{
  "tie_word_embeddings": true,
  "parallel_block": false,
  "learning_rate": 0.0057,
  "warmup_steps": 200,
  "final_lr_fraction": 0.03,
  "batch_tokens": 32768,
  "train_tokens": 114400000
}
Each number is 128 + 24 x the weight over its row's rms, rounded and kept within 0 to 255. Layers, rows and columns count from 0. Numbers have three digits each. The size before them is the row's rms in percent of the matrix's.

# layer 2 MLP up, 512x128, rms 0.143, rows 323-511, columns 64-127
114:129136150124129121175138182130132107078138098164137100114135141173144125089109116146129072059133128103136147124152083168129073116162149119118147146138108112135124133167138111100108130167129094
106:111137142151127073109163163103127098142107142121108126102130119110132097134122183168118089103124136161150182135138123116136162102100116138113100120118113091110146090126133141142140074074139149
087:151156141144164175094126094152134125190106143137154169157112148152133117115090128127145119120149131118081105115107107110144137133117129100126103109156148111109126129092151166132090119137148152
120:127130125159121150146134163093114157116156128132148178189137129105164092135156146130136087095161135104105161149169134098116116102111060118097118152128126148133141132100130169086103099135145146
097:107132154150112110119107142104145125148126127155082124113158120106131076122106129119108152130133139128142153146143144117130145107190180144124107123148104126151185127110143117057154132082101096
065:138125134107127162094071126142131130167123149119129101111179148099138139147110167076118085130104118127123105119140170125123125118180164127142118137140109106158159109148141117153109125157136121
089:143136155178139154125110112089137089105141099133132133146147120122138157122115072103118145131120104139153095153123121136162152092156140123108112112127145131137095136128124169130175082186139105
097:095113100131131135162155110081106144127123078110145131142111141100116131095121078151212159174128130128109097138153138146122102134099126113088120093109118175149121130151137162131145117126110117
095:125138135117146154152095160087135128169147080126126139076117139118120144148125100131132153127140142152089121135136142169121104119112143129081166113133126135057129138092139151107146126118091127
077:113171091113122163153116096143156162123121134118098172127103121117099131187123125178110137162090153113163143127137121135118153139107122140151082117090173155141140156080157132175149125168109126
113:154110148115120135123145087094117137063165154116150128126093125113120159139134144086104120132169134132086111111082116094131130122126108119100093131126136155109142107150188106128122135169135150
131:164150111147175126109122092149128143091108102147102139176128105101123148142125104082130130132130119141137144137122131138197130129115094090102182118130133118154144129131113157153108094157147170
130:133119110149120123143099082146145127091105091160121135119093148074117092144151103150141125157135122146105139130127115124112105129122125084134149147100171135178131120139104101076105097146164111
084:133178168117143111160143077139134109159139120115096167133129098164159112103111082117138130180127091064105121131097156082132102131114080124137160114105141106113154131099130123160125127164164121
097:106139200105133128113148156080125156122122111137145157140143091128077149100131169171105126104123174160136119139074121132195143131114121132122135157131139145130100134092108108099155078138144102
104:152110150135149130111125109111172155144148165122074140136113114149101160092126133171106124161146169095181136089115141165136119120119128133105092146158133102159132136176133100134116111183143112
112:109126123169150140082117134092102151117134143136094138127128152114122102146139103153139168095113117108125116124081119135153094127114118135137141140142102132140135082152095161118165120071136136
082:135105102141110120146125175114133118090122169162139149143150134109130162096113142095104184104147101128105077127083117144174115137110156099149130121111110134168110167116129099119096150126150103
075:144136108105145130178126133136115107080114117153185154109137136135067129130122139139175131115153171133081092107140081133175106203133150140149122143110120139119108110134124110127138106086157125
104:137131153130073113135148091104112125088127156142096162157169117157116091148117176139122104115107127091141113081148122118149098151091108164101148113108157138128126153158135173158155121144110136
099:133116135127113164115121127128134137126135164146141112110158154123129132137158097139144112156164145142141081141093133091153145133114142150127143115120086147127126089115113153122122179080102096
100:137150138137136148144081163091125142165151161152164145135080141149147127160130137151086085114171135134122069118096135091118142114124151149141174145137135105128101109129113103145136098116136122
120:092093122125111100139138118104070122092098139156109087101139111175128129140113138102139131134081098168119117113125088118118137127145095148080105146082125148116153112135141160141126139117136136
097:124093131134100164138129136134086106136124108074115121151180126140141128135116126136147120115137133107153130137127115174108152107124135142148067096103131084086172120103108147165089131097140070
094:155142141102106062100140136136102147148112178147107115097139134117143143153133132114109120105134128148139140131149125118111130102129056131089093155133120106136129144153139121115077131105183137
088:101108113099136158115136187118112091099101130168124171129133131111125095162157151121123171138163128127170153145079167122134149097100171130118090086120132141151127101115106145132114121119118086
084:132090115168084147084122111135131117153158123153107131138140134103148160101097130150142171133112089117104127135086106128150136115119144071108112102094120162118125136128132146080134173145124147
073:105110127161129112083133109102165148141120148135126108098116186129095092114134158149116164144096131148093182105128134110123127119144105111110105137121143134144081148121121092116148120148151104
077:122130083137146169121130087103109156108147139106125134132139101108147118152103140125130110155113104098158119153140129164140117138166157061122131127163111106121131152131181108154128127158159175
101:136178083093136126150106132101143128145141161136113126089100170101139122147169144104112160149107121158138140167120114103123126112111101126189109093136108122106138129088121144112124122109151126
090:141110124144127096107118139180135169104136117122135098134068140112135123141138156145143133170089178153104152121124132153120146110119129104117120117103147126116129128142085141115111112092154149
104:182186103149093141098111165118119144115150164132143138156113103116121126132094157143117137116128075154163119134136083106172130089117123134119150160146066097131131151102114128090122108146148123
087:122119147145151109107149152121123118128129162150132095106149109150146099139129100111106133113106151139143093126120096113098090118132117127109118153142136119156110110098114085141136153111109089
095:135109147168129129148111118119153139124086106104135112140155146125142134134116144159103102149105140147092143139134118107094115123127115086134099109146121144146116109115131145117159111107093100
099:120122123144162160146146053120184156155163168116118124121117115142126129095137158167128123122120114132106138128139171124110120106110148147113137134122135114105155100122176111093106165144110181
102:124170130122092122112122100155146115150118133107105068106138127099136126184126131104160109121108115114128126124151129113113133156113120128149130125113107143129152153122070122187116141120157087
127:133116112149122131085146110086152152127141093099103128123139164150106124132172108118106136118129141118136132125106157118106191157091144089124114136124179147154130107095149112090129092131115118
075:151155128116149135113140115132121118137152120151129161123147140151113118131141171131128131126128144102125138171166151079119152114138158143169128103083120101106111123115111134088131129140081119
103:136112139096199086140129133134133116094140133125099141095111124093118166135148117095090117106145156146111144102124178147154143113116142133117142109144097135147147110134131097177094136131145162
082:099140156113135138106164140128108124169115130111139115133129075161106121147088123113128077130136110122112140116136137104106107119133071132149120134107091159101106153157128064144139144127128130
088:142119087105137099152123154144125111144175168146200141121116138106157123178129158118166129095137172089127130119103154125107110112141120129097116142127125150126167091124125099149131133110157139
089:130146109152115185149101143139095098145120111097097144152131126152174079148136137124171097105133120142098106105158116120133151131103134124096130141122120215123130149133115097123088135122155098
095:138151089153171111154115120150123127158139127113101148106109141173099113127089127102181113141099105139088131106140119153158110127100119101108119099115113116143148141130109165135127117165151132
128:138140095111103150100109100117150109121143125130100172138132168146095130126160135121131112108137159131146127133101136122116093100127145089121125114102129140092163148138166118129150115096173132
108:111074154203114150128131092094101081130122125168153101116141130142145120107140096124133167128139144109121086133103168104141121096126128153149160123108133159149129101126139130131121112113119167
110:120161131161132123142115107113091093127112121145095123165131093149146135125107132130123180178106116090151127128131139162123163102110168154124149120112119147111164185142144086105118137127111122
089:123129176108162114127145099105098132140136071124077134109111130138101134135107127121126101159162139128131119133156147098138151162117166135110137098075136105171111121125118144095112098115150107
118:082107070113146123110115091123161150132105110089132143113104139176122123091121143118100120133136122152111142142097175151093167155131126116114127101077147108132171103101115101130176105129130089
125:151130148124138119090161130152085129077098127137100135167140112139127121147153134167124119082093137129122152134125178119135111108146131103104128099106063123120102129127136151123114110104149118
091:086155096144156124144133125163150157116145099115117148140112115138143127133091135133114151184144160112105139164141111097156149122098103107091130138096112102125169145074123084098174125097125085
077:088144161143170103182114121165103108151135090094135093136159098121110149112157137142128127108094124166140154123135144131132146140150142158092087096147114134114149119086098109146150120155162125
115:109135120124172119160130139112167103115136138131115174139114119069120101124087147083110125111123146165138078098145118096108144131142150127151124158074146087165172128166142151159124113120152159
132:133133144132129113127122123155156123130087135153115123142076135140153101136085125143143190133138111125144101138096121133087127181164165141111138115115170156094123100147153114170108134114167093
088:120157178119141133109101166088125094123092116124094145108088137115172142128119124127113131054133128130189145155105137139107143114124159130136141152112145127150102152131149137146145139155142125
124:145126153154105145119129127150155137131083114150137127140159084114118148118079132116131138144097141124133119091147120096132108133119163149092129120130126169116073154163163113129139133129122134
082:136147159174130174147111086179131116125151100077127170121154153150128124108111123087145086084113148147119105112160129138151134127144149152123098129161112154114119094099139129130162108140133126
105:138150139153134124124124121120122143145141124130131195125153148139152154138166103133105126085104131143139133085128101111132132112103114082119153125147146132124097108141129128135098150153148121
092:156094141121130141094142115133137126136102150117104125146093130139113151116108131131132140147122102151133112136123120161146150112165128129139183092109140142159076097108142122119144114091168113
076:160144101150119161142145136153118087152085186155142129143087120135140139143112142137134151119178134148107119069159156134144144134088137159076104144098133132106126098137139107116179111142113113
113:144129102160141142115150114112126138131159126110145105128163129093145125167169147116147128132112126118107139145137120129084123166154098119147099073109076119107137104111108135150102112158120098
110:142147082164110130113133135101179111142128196135143099123100135102115137116124154143133136157132156124158085136119095168110104111109166105102104180135111124127122139143124134155119180115123114
090:134123089120149170132133163157106134196104091099135132145141072139110139157097164137164134104157144105129155126128110146121097102135146105118135091109128119072174116149139139154139174115106092
077:145119118112096147146155062142143135088136137108086165078164156099121143159095072135106116092140111159122095134108107158122124124092142114141129158130130152180123099166142124153123147092128094
136:174151148112112118141094140103121145078163151139117094134143129113148105152144147083155118135113086142106135114143136160104117175098129108149162171102146149132145127109169074101142143104132094
113:130169129140153155131137101125128136110172106141108127091095151165083118151122183123140128121149113105114136138120133107128172134110146105157129140104155164138141143134152126135131075114113155
105:104128114106129096136112147111136154148128083155139126143123126122170110147083124110151130115129101101208120131092111105153165126167142097148131134115098131124106107141103154127092125130134139
093:141095121086104134128109126117111119157196138116131109101173132108119154157127105121099106108108181101121137125160145118116157149098128119107099124118142086142156082130142127140154064134123146
097:124104162100145110080130122122115096106108117144109160118160128131082150136096133158133118150180160112112107098126115130139114180146164142128128122123144119100116115089149152147115117126133087
069:099077136163153117147161106131122138155146122132121110110131117105142131119125099140114114145116087089094104138139099120120114163120131118114100103169102096168115162134107155176153116168148142
080:112180127091142161153177080124158113134102133126137141128096121183147157111140115115110116113119122118148091139096123125130149105137106126148140087125166095173145087142140162042130118127110125
101:156150186124099122128132117117109129129151122111115093121130120122153132168112115131128153127150124086165116112095146127160154095130166140108086074113122102126092156121158164140159123146146104
096:170111184070155121139134117133127139164132104109131141116101126118150110165168114090145119142128152116051119097101190083152127131142124109132076077140093109160145107155119082131103108125155130
103:161148110125169140127120129096146151125092106112133118144124112157126157156147118151138118147124144167162168165096142128120158184125102070134141095109124138156122105103116095141105173145135117
098:131131156143164110113122136100154139130109095164132105112120110111152139164139125171139093070151129133082131115134123120114137163158125087110117171142094163124081175146128151138105098098121114
126:099155153118143139114094124145134142111143107128079174164190122080148144128129097160155122150153140167090139130097138118087136104134131132138136130091103113113165101125124126112079087144147115
090:147175131150139139159113163131121101143119122179151121133140095111149142165115166141149098118131103143162148108104114181116126124135090124106129158095121102163172096162183135106162118090128103
098:128094082156179159153129071152165134178132158125145120100159112161124107174076138136098132155132102136139121088098119124117095096134124098143122129111102166122108114131109081113088135168112103
089:125176159111125109144080123157100096127123137116113144130100126057141120184118133125144102084143130123117162124117098116118154129103114142131103132098116128135141128086115139135137153097151143
114:123128146105141152119137155137143138133121158159091116153110131130131120144125121135109104142131140141194127147091146147148135137131165123115126147133109089129156132147154139111126079071156115
111:119159139099144097148132144136096144095141135163209123125099116139090168126132168121128116083096121149150103111129097139081168125129169119093147165079112109136163112135131093143128163118121147
096:150104138137133119145136105146105105108161132143147144131165072140132122099148141121110116154090098101155122121123163104172146077113114097133129145129132119127151136122129124118144175125110110
105:126112117128131103119168153158129159107118124120095104124113162189162154107127159108147119105135144114147125131123151078155100095119138136143116130103114168120132120138116134098114084125172149
104:148100130169117120122114153129117101109107078168111116146144115129146092146102119153149143135130163088158127115141165158113109101131083145106115165106144117120128098180187137115142113142134135
101:100097095127130135093133142143109147155128141143154146111136080147107146116156117115131140121127139119159141129120159141101129116128115157092157122100091135067144160155109128141161110107152151
100:091066167116122089139118153134171113140147181135169129109123140138132106141132120118125132126086128145087140124138099139104145135085133116141127123134060121156110109119109165107177120122122071
071:098125099122116132120190099132130165166103112094122130090137170138168138129140077120123107118111133121096135138104154086069142124174142137127128122083165129113130120134130135127138121157124106
184:156126147126138124074118105128106090156133158139136131121140103129098143099102136131118113134135121110162101118130122138115155111141132161135120109112137147128094127156098106201137131140139144
093:143143134097108135164134134102136103142087120175154124158093141114095122159075109160132097103162166098164131083165123122192135107119130133154148152109142109093156128135100124143126162151118145
099:150142128112163135112150100124106160141136162133154126107112166099119139116092102117101140142163122113156132146139187102140105158135126124086110076119138149110103160159095098132096121158142158
104:124142106122155127119104101111106148059161057139127139111138135144104128158073144122126094182118137111120117112148134103089163132116125124121132117128109145114133141129154155111065111156131144
108:102130165129115107147145134135153132121155147163090139137161137148128082129126134091136130132119131187142117131093139112106131115152142122090139152110096136113176087142131155106132120151127113
095:142110156121111156135114139093142083131141121132121109119083132147148117121109132072119142157105157178159095126161142129142097126154144118133129073089086127129115154106163132134163108144127111
142:133148083099119144125095134097108124080086101154146155146131137144160114151098104115077168135158129111097160141125101065114132137112130093128138110142085143070083096096153167133133145118135145
093:108110100116125130107081144124147119165109110126171120136132148102115137148133145131079149097151113115157127127156155093157108125114135126137105148147121137152132157114125143162143115124165107
086:126104119126122146122131106145099139155120124130067127099105126121121139092136166122140152118127114126128135082069124115123107146121141104124132095128104122128129095095172150097181126122122149
086:122119127128098196081154130146136108190122132162115086161125105111125140137142158155097117127103117144145101112092123126153140071155100145149135087127103144155107143145131158080159150161121082
094:124126118187133106147124145126184139169125136150090128123145121101071083150114130102094110090158157138140102113101109141095112126109054147111143164101141130130132094141143120146138076170150160
121:074133098135087141157126090128109086188113142159113079110157130097143148117129124113100140134126164105140125134126137094156149104121124139121119120130110170132128185148127118133129116141129132
114:127110125164111129165110097113111123102114158121149129096111118113174158098089142057169106095132113144129094111136067120140115136118116131121117140131108125128135091139150099110148147117161141
097:121140176147148161142152118115134132124123139095159105183112103154133142170138088130147139107158082108170102172082123156129089108106139116104135152097104131126117139120145126146108144114068127
077:149166117174123169122115132123132170116131108069126174068117107122095141133118158105158109122129138105103120120130135117136147135088152186111115108098142112130158132133174095114136159155117109
102:111167095111084108097119099135131137179122124141114137104133147157131137110111133147104103109170177173168131171095118099077164131105120117104100133093148100090146133130114131118124149121116102
068:106134122162101116128115157159196142167136133117109097112140120097152088142101126126140082106153124169088124161091145108127118132131156140111138164123150119104117159137132144113113114090126121
094:121156124173102126104153138110136135103114100099134122148100131090125145165161137173169104097080173128142121094109104185130159121153130133117135114122096134111152148145125098192152090136127127
100:137141118175115129139127130100165107111128136125133110114093110122137134106153137117102109110091130111138105135110163145109167120109148102089140127126120126156118157168080140158131094118103118
084:131140133137122120181126124118113135164141148143178107171147121142107139148159100157103126133138149130122082109113145108137149122137127153125197154111131128108136146078148086128138103115140103
117:119122115132148099105138124110083152108115147185158103118141152113111180120151138140183141116157125147071121078125095166118088122110142135127098125132121178124119144137133143159137109134144110
093:108137105114110122115121132159137136132134108117107154115144142127169146148127121135133149114083166106112117125120061156165136136078122077126142163105108180146129152162170107143135163155111109
100:083123104122128130165132112105152137128150098095133162097153141158080140110138128109134188128157135131102134133137123064148141110090135115130135093130140123132123130142138133084178154089137107
096:109146137135113106121116129036116168112150120091060116129102112149118103136127148136091091108203137138105102178122156111133142122120159120134108155119152095135142138142137115104112108087149137
098:147126143130130150165123142152120170116130123100137182124159094085138139123154105128057121127102149148067114107091168138068105134119108129113121095119126159134110150090115140148123136121115108
128:116139132110123081131117153098121126115082124103137123144146133190167097132122087125110124113103145120154155126120110157135133145152082127151129137100088154100110165069133112179140170145098150
089:101184104134089116120112136134107149130162128108131134090112119148156140092137140154175144149146082138131071162150146109133110123121117108071126125149102141154149125162114171136106138103147147
098:132105137110084144097116161106110128115138146125180139092133100143131107095141147159128151102129142097136134157111112118121106105130137129062124076158117136114123130143151144099170124145137104
094:092106158119149145127128105125119163148166106164098125146160159131112140123129127143096131147155158140149125125108144162116132143069104123120120098151142127143159083154143129112142093138187112
099:154123139169141155133143125118122120181133116146093133082135128160111157107123155095142141086149107124171136111108113127134105097084142165152112158104144153139141110151082102113132114127155174
102:131140168122162137159131134132111152180112100105133138132104186083128142114128141155124130150129206127091129128096105126128127127122132104070104135091084133094165198125126168108122110113139132
100:137112111167131160124136086101146145124133092130124172131121141100130126089173145152088107122106127144096157099101124144136128093088107123090114131158121186136140138136160175117134128143120165
117:094149133132117115138162137128139150184154119163102155123121094155142109134135100116134117173117120168132116103160071128126186149123115159133152129126114144118143133107135129122058137106132127
108:125132086153125107117087130148140136142107168132163107147115148137106122128134140128141104096099135110150109107112139162106133150123124148133110103134131090102157174134126143133114087135161185
098:150194105137114154089124130121153119106141119123152155169125123128151074138088143143162093129145172119142111126124113154147135104135151120173132086147106112129119119133110126138080112180121142
102:108150078127181118131134146146119161118139109119131138093094093133112079150142135146121137139177126146114140142103108152112146129137151094135156153122108117156134114132151125149131142108141129
126:124159135144178164106107118152066071115123139110147160119140135133110152119077149167144130114091118114150134121145119147129157100136087088151113120153139129142175125117096144154123155171128169
082:152107125102155133160082126109133132096117146118127136101132131089130131107134141141100123130115120098135091117147149155143167155107143150147113109098148148085133096118133110114129148178130110
099:104121145105152151160116169180104137154164102123113164142129108097166124117136115116102102104089109108167110138131126162100098136118194124107128149138117147090155107146106153148133113140128099
075:102123134142160122075148155174091145108141101119108095133162106131130112124128154126114148148158196167109153130156131094132107135088146102129115122058097113078126126152096116101144106159146150
095:167121117072113141127156153099131118175180115145089139135169111148161113160124104139128123130111112120142090159127129138107144069117076138132109137130096106122176123143165137111123124116148127
075:140169129152132175143087128119092117135161146114116139119164123156160142102121109089098082133125121115157097158104133136141144067148099127137151121149147143166117119123125130128143125130146098
120:108082123112105198145139140130081153170123134180069126136143150120115109108122138129099091103137135093122146158120092124114147147078136158136136147114129156141134129092152142143121081138135145
101:115110111121119144079095139155076127128124135127109159164113102192125113147141131124162105109111179103116109138117131165131107125127127114114096133099146095143192156105149120138123130131139153
099:164131117145161142117156105107134114124097130140144184136129097152125144112115134141141138130112121082195175135127125112158139125087132123110075099114135128154115104130146167122135172151106160
090:143173143144112133127178122109116112133081103131121168136139093123106152129115141123136091142100175136109135113131143120133115133106127132146114118132134107086129114102154109140125184145116163
101:170134192116105124129123130102171119133113168145138171166111107108142146139103105136114136104141134138158103085135132163130105167150119098164149111131080201111099118115099064150129100137145127
087:128120164143124136116123161134171119165105143124124143159094154166148092137104108106114127147160132127104189114134142159114110146162150148110164129112125142159159125110176113130137100133135107
083:132166170189108122152142113165179121109132131132139151184109088126146151125136108152117103137106098087148154112111110123116063147151157143164134139120114148134150154111120124162137089129114131
099:133149167106077173124152086158130117148101163149147152081095116169099131088135116136115124157129109123119151102145124088171130113090097159125136074090112144121095116109094127160130112129145112
082:115133152139123139160117164098110102163174122132159151087116130099147134124128104132136118141141091094126137135124171135168149148102163150137113154123137140129102126147148119142077164114139120
093:115142124126105123180109121100208119139151163114112132140111100161123110140129146144139110123106139132170087157143103163156125145116114084138119170090143100123134140102074122152179138113125149
088:154119129149099110124145115153136161149094128122104123100095099154154127111147173129120115131109172131144159141120110132124137102127154125109110113164135113114173133139126102161111166129137163
106:114107136081160109099129109156116102126129144123156113148140085103140132128124149157095143125136130103110107103105117123114132107118137138119142145119119122116142174133135124131115113124113111
079:151150149166161134125115128169123092150144111146132138078121149108158125171137099171105201083102112102134129155116103103138124127187075141136137108153136104117154133095150113145133155116106137
122:178174116099185160120133146101101153131135151116115124158105145124120146142135144110144183148128114137157075137094095113125122116101173140126142154126161148177127140107113110117130125131157151
080:142133140143110085155148158136122124157107102120146162118129191122140108155093119123154099139111112143121108136092134112125163125147102119147079071139099059113138169109129121155114121115159144
118:131132115135114140115134128106088109119116110095113133140158147096117117160128160161174102145123156148126144102120123140193131143101152110126163111081125154103150076145128150186098128155131111
098:130141121157113145127122129093111123152101120084124096111104102116100160123121104129077144118122114115073159120121128178138086158164154124115110102132134130159169144139085094127130152131155137
131:158157120144176101135110109157094165131120131085194102111066127139124147113107104137108132151133108114096084130136138122127123097143123135125157123081114128142156125137144137119130149148130165
075:149169133163118139134143169182154138103098128103147165119198125141093125131164120135137115083113153103120107113175094134128157137124137110139163157127142112161121107093092133100146131102137177
090:169135132146127150154112124144142135075121171151134128137088111102100161139117145092136141091128132125094086114114128116130114121151120128185074151130103132180133133123158129099137174110120191
110:146159109128118128187109093139125111108107105112145138111115070136117108145145164123144148094077141104150127113148133126151095135074135125148107168126144147168150177115151137116134099125100151
082:130154104132150122136148103160114141116132138110157141126149066082091127136100158112113113130095145111122112106158173094098104104124147145101134117145132130145085153115093122149152172153122127
107:117148140140123125118152126114152140105145156077141105141114114158130132168107110115141130089139108168126100128144141156128127172099112103139099145158167146143121143127107124126142127128153084
122:178141137111134074126098133145111123153109151131139160114121126124151115120136139095102165114130129127125056090137065097153132145148115114102110138156125122113133104119114148139160103139120132
073:158162150111149147142123166133143087060147151124110137140094144100099091126148159143167145156153094109173093174124101118111163126147101071153121123075174152125118150114134151138120106143135120
101:114138157114111150119125113126117142128166146176087111117119115133160085099150157132162110102148122105177094097087110112148152120093114146086155082153117122133119103102118140113099157127094103
089:132146139115114140172125129142103101147178130154142088089160089088139161121143147179120107130108140129077137074136114105131149107155138162135119102131123119131157112105130123103142120127131094
087:138135086148142128110135155173118122138085108138117131149182148120142108144101143145121154127139188147102092119144108118120169120113124153146148092134140122141153093128167148136160105114107144
102:172179178146126153105098097176120158156140136096109174173087131098118098148137101140125092112137115140135124125145117092133113158126132114154130149120122152122147109102093112171114076109145089
153:108142132127134155147160129125157166079137142121129216126165140069138130138140133098125140116177135112077145133115120137122133099125139110116118127126134157121145133130147135097114133160099149
074:123157105144148133138130141106122130135111124143159095115137125164127125151101111166110140105105140130115135130110145088109106139161118155129134147128092140137130096121170085148149138124139126
096:142170124122152096117153075128112133146121119147109137151133102154132186143064103142146140093142136090173123130118117134114144141147136156127122136133110124103124128125113107208104128137109125
103:143132123094124106148064100161160164087116103106124151157159171164111145130141126114097148119159134109109120145171094095138148145105118085143139177089133117111113133111142137128128141104133130
100:168153147131083115104144141113170096132148110152148117106123115121106137164100110153112127093143151098149137156084113130124114121139169132113101141132124144102150113114114078168126122128102118
067:088123136114138133131171138100143134110113125180179123095107153152149115139080132117120136163127100108125134119141118159100104144083148167111135130132129132114095124151103114110135130163156097
097:164078122118146126143125121109159115136104138121153165131142134127149133129097143112107107157120147086131104147141128080119170101113124089125152118109140131082128174148178105133107142111111163
097:157136146137154168164126112136166161133142129090134120134100125068117202170133115111123135110149138134099091112102106135147114129088103128131078109132160112119101098106156130130084139104122129
106:127163105103090103137098116106130095132127153139147109155117125108124142153111118106143114112113148145129117079117132131142166152147082145109104133084118148091112087125155112131131132106147115
099:128118105161086122057121102089155108112112154153149127182169128105130135155134142166133122130127156125164109140124136142072108126123144131113121181101125159128136155125099136143121137123137066
101:174071102155123150113113130132123108151122132135066113119175134111124150107116153137129143111137132114148110136109131126132131131117185174111170171102133137101127090096137180108146143122136095
098:123119140120134137103121097104154099141087127117170157157099138146090112114101099133091125163135146136124148132116120122191147129111149090100106120113179166127114128091143132108135131127080159
115:164077087119100115144121120147120112132120118107083212140156137114134179154148094109128123102143135172105096128093138133156101112088138088137186141126111132097141119142140117133133092115126131
107:106123129089164138099108101164121159124137132103138146142092118165093169115122127147131112157142113200111119096139145105126100096129123116147132136084118135121147108146107118097134119119082150
096:161151163120113120052145120080140145166134161136128091149151099120142141149154146167115125115118163115142113105109129155153132133145142114149092161134125104189153151115154128091133152138146108
077:093130148100131122151125152111101121143116084119110102149123112142177140115153099121089148102127134162111132119153148107150164109099139156112170137128130109097139135130160174088135117086124179
112:146127149110119155093105115152177137168113103115147111118132152127159142119123168103124123123139121198112139105135122129158103073162105091124152128133137132105123124111119174106114147176135119
107:145183093133144160110111102125133127123170139067150153125120126078122132150125133119146109172108143118075107134100150132099130112166105097151114116112121120145140143112192142124143129153116116
092:140146112117128137119151146124118121105126118188125104121181123149133161130117161101098101135160143113102140159118134126130156106128137111132138128131145130104119096130149155082095104117123125
083:147082133135123135085111151140118134096073112123145139126176160123128124130132122164131098133125110119134110084147114104145135134134137096116141119115114150133139109094121105157126117149088133
086:130129161148165152135137148105149152112120103127122157120140118131129138130150134141147178099123111137136097112130120130126148154138120138141116137122120183125113144099126111143137113174102134
119:145112129127107173068112129159121106120125162118113128149129131135128125171124138121147091096115202168130106136143149146110120135077122150089142129119137127149143155097135126156114115122111117
107:129171139147101104131146154105144123083106175152122157143089125107110125130116144135090108110159139165115166145109151140110123125144129146138108093087100099140122129111119133138110104123101089
115:147149117075101104138125142129145162148090126139078111103116150188125117130115147120150115074102118128104120129106079115136134151151153103142160107077124148081101105137121138120189097113178152
116:138126116119090152110122121130137137131123133099162119133058097169155114115123115113131147103112143126125135114090118104136155094147076166146127132084105153134138155112098125122105158135126126
086:147103157131156158171086144119168179112103131113147133140144141148111133115102137127148119139153139146146109132133112151100168107126158112070095129106125148158129139142095143147170162132128134
093:126116149103136139134086124129119141156083117124125113109136131167138110178086141113139074097107141132128093144123142148115131132138086143131084125127143121168119159150129114109094095117146116
091:155095109145068119123137088135135132112096135084138159187128148120118146144147118130151148133103141138101133120149089101143120146092146175197108122128134149122139078118139169160140127107096167
070:124163094125156093123101157141148142167120135145102108085117128139117147152134151122175126112134139122124132124081151131148132107088101103115162153124154121142150121083199115142136123115100107
099:096143134180168160123149104100129131151110092130115107125135121171114134123066169133120127147103141138146092114111103093144116132141127118110096113110139122130141162151188090097134146103095148
068:106118131113119118069167126115118096137152169119106146150144164122186122114161136085156139128157094108136118124151133101134136102111118114177117133127141126163170164116117171117103144155141119
118:132162150125133128148160121134158132153136139108127136152143092146129168139111113081078110115114137138150135134114118124176103164161133077130125132179069107138125133095105113148133117153141099